Part of a small language model's weights.
Size: 11 layers, width 256, 2 heads of 128, MLP 1024 tanh GELU, vocabulary 3695, 10.6M parameters.
Architecture: LayerNorm before each block, rotary positions, no biases in attention or MLP, untied embeddings, normalized queries and keys, attention and MLP in parallel.
Each number is 128 + 32 x the weight over its row's rms, rounded and kept within 0 to 255. Layers, rows and columns count from 0. Numbers have three digits each. The size before them is the row's rms in percent of the matrix's.

# up: layer 6 MLP up, 1024x256, rms 0.212, rows 398-444, columns 128-191
# down: layer 6 MLP down (transposed), 1024x256, rms 0.226, rows 398-443, columns 128-191
up398 104:091093109105146090095083079151108166125093138129140172136150132072134167199135092131094157121144128158133120126142083110158092117119125088120126133168133102129153122119147125151093088109149131
down398 102:132137129118124097128110090164102135141162123100087111148053146118102114128094120106112116134127113059133169177225129114125111154077153129136101153093174096157111145123174148167141117132138128
up399 105:118143116133125140132111137200097083152121172149165142117146104156115150182166125176153096127149153164162121170173197158150155074154132150116152115121166173130133161184126157123117175094135111
down399 106:121095116145104099138122131148166121115110134084069201094144159095110153131146157143211078152116126153196073151181164158162130156137159140149157184084094177101137129085113106104140119114178159
up400 102:126103117109150150145131132097151139098193094085135098097077122142109106152179109107129085130116130134141128093133107093130121154138150132160111103104131095167066187107076169127139213181110117
down400 101:085173063136102118151119135175134085115084126058149086109118156158161138102142075087060187145149117188071138135095123114152145211067177200127144111140179051136105141128113130123132181145170124
up401 103:141149129135134158111124086116086121141121232159143132109122120171119166162176155125164138163101093112130127121078125097185116115115154124101101113152162117163097140154148121055234122120086150
down401 099:108157152110135141157141117141055136133161133153131093172115143145102128103148105185156162176118091111143149075113131156169208081099177082100133187147136133147146140156094120135144166081158085
up402 101:092138122159139086132099102160131092065155148190185116088202163115097119120099100047137142124121211112148053120161114095130106106119127156099097150111060156119069114134160134153148130109130134
down402 104:106114110098109115158135146145164152170093082139169143147081162104112148152136125151106140080215102140098128161104183148080161118143091138118070074182106112131137090112120136081116153139143131
up403 096:112117058118136147124155144146102135133136127141070155113131135078099057077152095107060113159134123141165204144139126149120120119197118092164133105172142125136069107182111175121112096104144103
down403 103:123097109135078163089099121182122148149176121186164099078132060170179174129093178120136129087117147124131078107123092124102099098160133113158171094137086172107111093121156123107129214157130155
up404 103:112106144172125153202084115078128122144166150123200061115134137102092172115116163100135148138111153114148126122090104093094124104107126151110103158133129086127196149107186112186146142124177091
down404 097:131128098116154098129067119110128182124119162126166110135113155122118141135160132075129126068121165137105139129138122121107135110136126124099094110163124168109116100086152150105071155070183099
up405 106:076108120139208182117138126175058161139129084098114129160084161089150145144115126111078142118142087125124189103149114154134131070108159095137225102069159091077061130095165137088149148147133228
down405 097:157108101097114137098159092094141103139117115110135143132153201058177091056096059123094106163131163127169129156105189143129077111119180166158149111138174114129091154111164141144111101162116158
up406 098:081105119095126133190087122127161083113148102081170151106146146108165145109161158145084110146141140145144142150124150133133032150141116110139179149076203174089118141142098100188124077102159099
down406 100:075102113113116118105055110062159112110151118158131118075181169102164144139156118016148111146171101137141163150158136134142095096168124122107150144163165120135154179083171145168182144130137122
up407 104:140182116122134173159103101121148120167123145112148125126086151125131129105174149084120109138157121106103093141159113098128079108193113127214111123138085135137103147134099124173126185141129110
down407 102:133149147095185109101082086116127115100167156110169159139109135120105134111137078073049145101104150134083096116106163132174153145144093138076123061103160107075186157141169111157095121163078096
up408 095:130123113125131124125132141106131130083095119120195142171112096136109118133103112129134183134125150196102081152062123123038123118148127096109089117164080082143148104152091177107084153085110158
down408 096:149102049150145112127089146150095157151133201128109109161137127118115163112168169126152092119155120139170120136175034171191145127057093115126167091115179113123135133122130093164143131147092123
up409 097:102131110131170150145145163169117082135179072151154126137127109165118123116150083106094134128136102117137102205089138147164132116118120176115101124132107138157107134166060101137061054112119165
down409 092:091132135152135121085143118087189097154122129109112118123130140146155151166169106080187132168085130094093186094139112122091107118116195101098093087154123114103090132127137107156147112159153124
up410 099:084202123146126094119122128096099126067169146129138122133108112089132136068132175122101139130115102152077129156128129205135097117082131134118087128140144161126123152141139123128135107110089214
down410 097:125117168127109188132158171145144163166149127082105135105189119093167128055145137167184135086140124144123111146128100125142141154100110124088084115175140088166109109158078095064141124142107097
up411 105:142153125153107120119094171138146172150113134083169182107145127144119039116088191132103157139130117107148112120144095117053161092172129120124206132206075114101132165098119103095154133132171085
down411 115:126156087163178130127140130122129095134116116099132137057153065140089125120194113112153118141113111101100119103116147069144110095092111115191193136095103138086078123064129152164137053203142064
up412 097:183142090094110135162111146148144114112174127124091098157108113167133135129159156212124098101084152119166145127087150152115096173184115080135086157146062126155190186079133114087142050114095161
down412 090:089154128115174124149181135125120135147150106118163104194114173148125141139189130131140100107120067108116036133127153137133082141162150104186090138094082131063111126166112076107077142199108068
up413 101:133127119152098141121142130083118155154153139156141142163164081168116205106104126130120152140192170119137121168126135105093185154095126101098071119134112132075142156246175093173201134156099142
down413 097:174079075156161080116158076106130116143103165141132111180139141133114169196134127165144112183127181149198172113089183185064181161140085160150178115144154115111122144085102089135172163128116139
up414 101:095114108092157199114134134149168137135172082175175131179099116132099104141179162158123116157126121152138155139099146096165137099146105092058103148125114148199172083204127079112097153216193173
down414 098:136202105131151124140167108128122111150157125128184091101135114094077172141147133193142126152222139139128162108166159094124133146144176128169117136041089152124206151172126147135120094206138151
up415 096:137163142169074174146150073142125126086147156164097083077121176156108101156122118100070136124099172050190120172086167138121132107127107150169172004117120070131136188144111111078117045105122073
down415 096:176167177140147144134105090180149163132148100150108109112105167161162130137144121182110098154096128139151051184082144091112077163103144120097153144139098160141094132143111097097114072055152111
up416 093:134180138116147058159124130125104086117162117157165091158150126157132124115066155157120113177087082147122123145156155114073077109114124150130134178112154098054120126121044106187087113094132114
down416 095:120109152075146161143148176176107147124129093111149160104125108158081175150165147080118121116178065161123118086098079080115094099123094073128112078180086136114122105125088074068129142164074115
up417 094:123168106134154151112123191102064140141078064124088123048131123116149106119089158150123136110170151149091169090080137128130160097117133146110099140113149131079150194060101110184134126132127213
down417 086:145145117113146097145168101174099131133171153123096102152066118188117102137157124114115158100084108143171150142097094107133116171155148119129157115056114107138184073111120187116116098164151092
up418 098:166143152116135115196141180143155110153160178114067123143142084162141105115102096166104072118121157123137100109157150121119099096145071142099141121087122135091158158129113110114088097173162085
down418 099:097103171155201062115127108096120084153064086100138191086107180101129144169129091084153166145136209167147118134098083098109134116140112107198082096172133074131178121124145132107118126130170116
up419 099:111145147123144161107114104154121135097137173162123160155142077104135180151133067111145154143147106109102092116131119174125094101125068117048107124122120167100114150102140088125102075121118136
down419 095:116149145075121114145090100120074138121107147101097150096124156103168141152120103125088130138159126076102152149184116121166096138124114101074106133117189166121162117126108111194187172120141103
up420 096:115151101133165097138111137162093111130079099082122149183162139119181164096140172154184107105052108078084113155125138155130147191172141120130102117070110154153144103142092089165171183097140155
down420 102:192133130152124129151113127140104169174158109160126108106171130147137078176097132187166156147067125116054142131193122182068191174147120134177151095191118115151186099120092138124127120117076157
up421 102:118162132119104165092131165096145091090132134088126194126115177148105122103152074052115171124116124094112115090164140094188126159104163094142112119130151154173102148210107122190144053177179148
down421 097:158143158133096160093158132182104156106100101172180124108145101122063099171131146113083116152149155147139132154116144167077139157107010161088131120103116096128146187095131171085136172116143145
up422 095:145144136109138132116122174140105170145121137098138129095121130110134155125122195139122081102103139133153110123085110191091152147092109094157175140133154137131155146180137130184123116120157174
down422 098:125117184137100120092146150134182086141079057128150114149095104143082075125100093159121110099131111092100154171156148131106161096123153087103166096093173158126140116084144148108131114096180183
up423 106:124118118170144140156093117111125109126068118109192113192128165142155120159148151108119083160091174170199120068081115192154138171122137125137155096121164076167112116106128130134064109117147123
down423 105:148118150123109040112132123089102113150145117127106159182131181120111116099118125130119087171105069168145176076178146118147152123164155116126141114149135141117136108042108135144217068079088132
up424 103:153102154120158165151128131079108082118116172099177119149173110153130095141161156102142079114126098124118104093157089118154082130110108098138141132146107131113134095083116141127158147154043122
down424 109:141203153135162132161155118090122121147107137128112129094060087111158118156126126127127140138097183180144118167135124123150138107090136090170093071160130130112169189106101117079148186104136113
up425 098:126194139135157101129101092138123121096118191069134163189072094178116153136105145131123140179107121127146112087129034124202120141178072083151166095107081115120115133130112110095168116125147156
down425 087:152087122134067135106125107110133085157112111181122083143131101151131132127160119088166121171169082123085128139169172126143131143151099149105105059123147101174101110152209169109103100140084125
up426 103:132124133103158108092133125140170108084128107135196167145149095129152139166109100156103160088078117144154148139060135120118160198161133131143141055127089114155202140158110180104158152154109107
down426 095:088104066129092139119189131147130118087137180078150153125161108096118101110168155079148097161088165121160109146110126143106120114130160099146107141082130138134171178133123135146146111117143086
up427 107:124174108122109148174042127138150168151183126186127166116109136106134128079132198063126146195100151175122164088145144150132148075183126094093096107083124173135131154105104136150106159131123106
down427 100:127103153072087140118168160136189097138104125152144159101115155047088077115131196121092171133110103110134175111110140098141136121148113155189195142104118189191157079115126116113138102139084134
up428 107:089179141149146147138097121126182146125104120126147137148094191116147077096088142167143098121149157088149216119092132089136142155147112142085164178094136161058141164025119124101146137115182096
down428 099:146127119080135090125120079121130171127114128116093114141118118135117104143110120137108151093158078045167219093146085144070077107155088089159089142097126112102113140152189085117149135096178176
up429 119:192092120163143113049141081056110120124172162144114102111072154114113106183151139131124134148172170138108162174131161136117119105118086139123146147156102110117119151114102115096097173083130158
down429 103:192139129187097156118131155119187140124138110152144088080133065107127170172108109143118212092179114169102155109082164145086136176118117158137089120150148083099126147189065111083070119167148133
up430 107:195135138151111109102129070175107111155173161081140071161141165101086120106122097128125105161158129144129103125118109157107166069136161105103057129120168183167132148199112167123172054102187132
down430 104:057087150115138117065126119145159111141135082082163137124069145127106186124133147136168119130173170097092141126139153121161159115100183094156113151115094177134187176127136103116121098096116137
up431 105:112132121113168118167100097131126109138111139106111086077129120080092126144159090169121128121145096144096134117122123195122093145166105097101132148073114135177111139121074179186161093182157132
down431 097:137149107198109141161116096173150119157122170148141132103164118073070097173100155197120143115041167151158094109073203143181149099122164100116139117153108150125133106175134114118111122122145167
up432 100:139081130081139126083102099163113124151175139093107194101038148109072162181169078108135115194112193130143138124098125113108097083133124080089131135117148122104131174170124049139117130076070188
down432 096:172159086136144126090144106108144113193120105141073092144128113120116126153097095184111147121089108088099103123148138103086124110047108114163047163122130179146158100118105145087178169116179108
up433 094:107142133078133142117115110091156108147192157084102110092118124087235106097153125168130106106107148108154119111098132083125150145199125107153140117099132124124061109078117094111123098041080143
down433 094:171145115108167102110124094077177113157142130150125023147189126058136122102126128105175106136095089126102157123122073102146167178112136151142068118183189124109192140086142122165108081195047139
up434 102:111075109120133149075119097147094177127128096143110092192165176137205126153149125146078068130188109071084128107118146112071126102121129128127181151059206156146132140118123161074051117109095107
down434 096:136114129134105140125132106066111083138152110138157170107127166144063169169088138093137188127200129158132132074158158109085130125121151134066099123146143148126103141187147145119180090154132167
up435 096:089112149134188081148119125093114125097131097114091139069102166115171113106201184115128128142115152194141134183171195130111134096160128117135092131192073163139169154108095186082128156101153134
down435 091:139145128095139155092161088160065178109135086155122100154126144164124104155128119113068167147146133131174063165144127178159094168138120179100135166094188063165130119158112134179146095127175132
up436 098:115132067134099094143159035133101138193164072155101179170072107107111135140113134120127187158100138093094202117153114133126093179119133082093138137092075114162127086104088119146154110075097110
down436 098:117114128074125162136101187126148117086111151076149123151146116138151156193131134086087139109138153128166146127128099121131157078134172176118116145079133140131111142083158072098083085116131063
up437 108:138159095147191145178136063092113121110162114136088154120130139149159097111155128121097129174153114123109194096106109179133149091150099110176176117139105106134111135118105107190141085135093121
down437 103:131167158135138076159058036117066116111199095138084111117082080147141152199081105149139106102150142117130139131068124104141115149118144140119165090165205093075176132149111110129107153131121194
up438 102:085118113135115126144097190161166096081133106099156155119108158075179134098190113100108116168125074122128145151128103150187128119173108094132154133119141122113097130196137123142142071083118116
down438 099:169139167139160166118135099121130107150109119151145108113134170056126104148154107183072063101126103150170107034089147103107114172129126130143076137141139103125129100136154110144125179073123098
up439 098:099227106121138114051092142187173124113151130157155092114068128147165179131148143170165140097112160075158133145134135155171148145145150187128119099146164089200103154138181075127148083077118104
down439 101:146128182182133152148141071084103135159147106191133105125149115164208153169129064139099110105168106079100095079157127157169087128169132127129128140141158153136170128098116095115127037123091104
up440 098:122125147123120104106123168121136120081159147137130140149145098152146069136101104139166112163129113089076071151100124106137091139155156101132152097113124129098126081156186106105064122138106165
down440 100:098162173166167090091078111167112100100093123152178091070119140129105101185148128126167102091118147105143114117056124105154086123122075152152164147101092103116128078118082125095140121103155084
up441 103:151082089118154118158101172151117175131212144126159153149138137119077089170138185074141053094106219139106087102158131109101130136127097181108096081134134120057142138182094098081156140113107095
down441 097:098111156147138102125187095156160125086131116194096130129140127090154107156144187162150164142135121078146130111157094186134145069119097132063124144157126181183112159117119128089083109154125162
up442 099:119118135097106165129138190115141134173159089131106115127162143122135189121167142143145140095183169116121116155167154108184110067081161150159121156174105143109162151080091097192147153132145114
down442 104:137150155121102075064123103111127069103119086106145090122121162127136124119080097125113151148075122143168122056116132139108143110190173177077127115136096108128157142099191140147129125109086124
up443 103:078126143136108144167089073113160098162173150092124140052052087059099117083075054116131083116136133166114082166095111162145101061088156065068152106142214191119121116142110113122127146120127106
down443 094:112113123177097142136198093146140117156067147189152108142207097094094103126120146123139151089095108123088118076145085143115120133114096143135106080158170073171125098124167096154195060146102138
up444 098:124135117140137163164142140097160123067140146166158148109065093116215162158133144150165117115138129156160122135100079105109124164234138144150113113154164126097110142125131104115146145096139156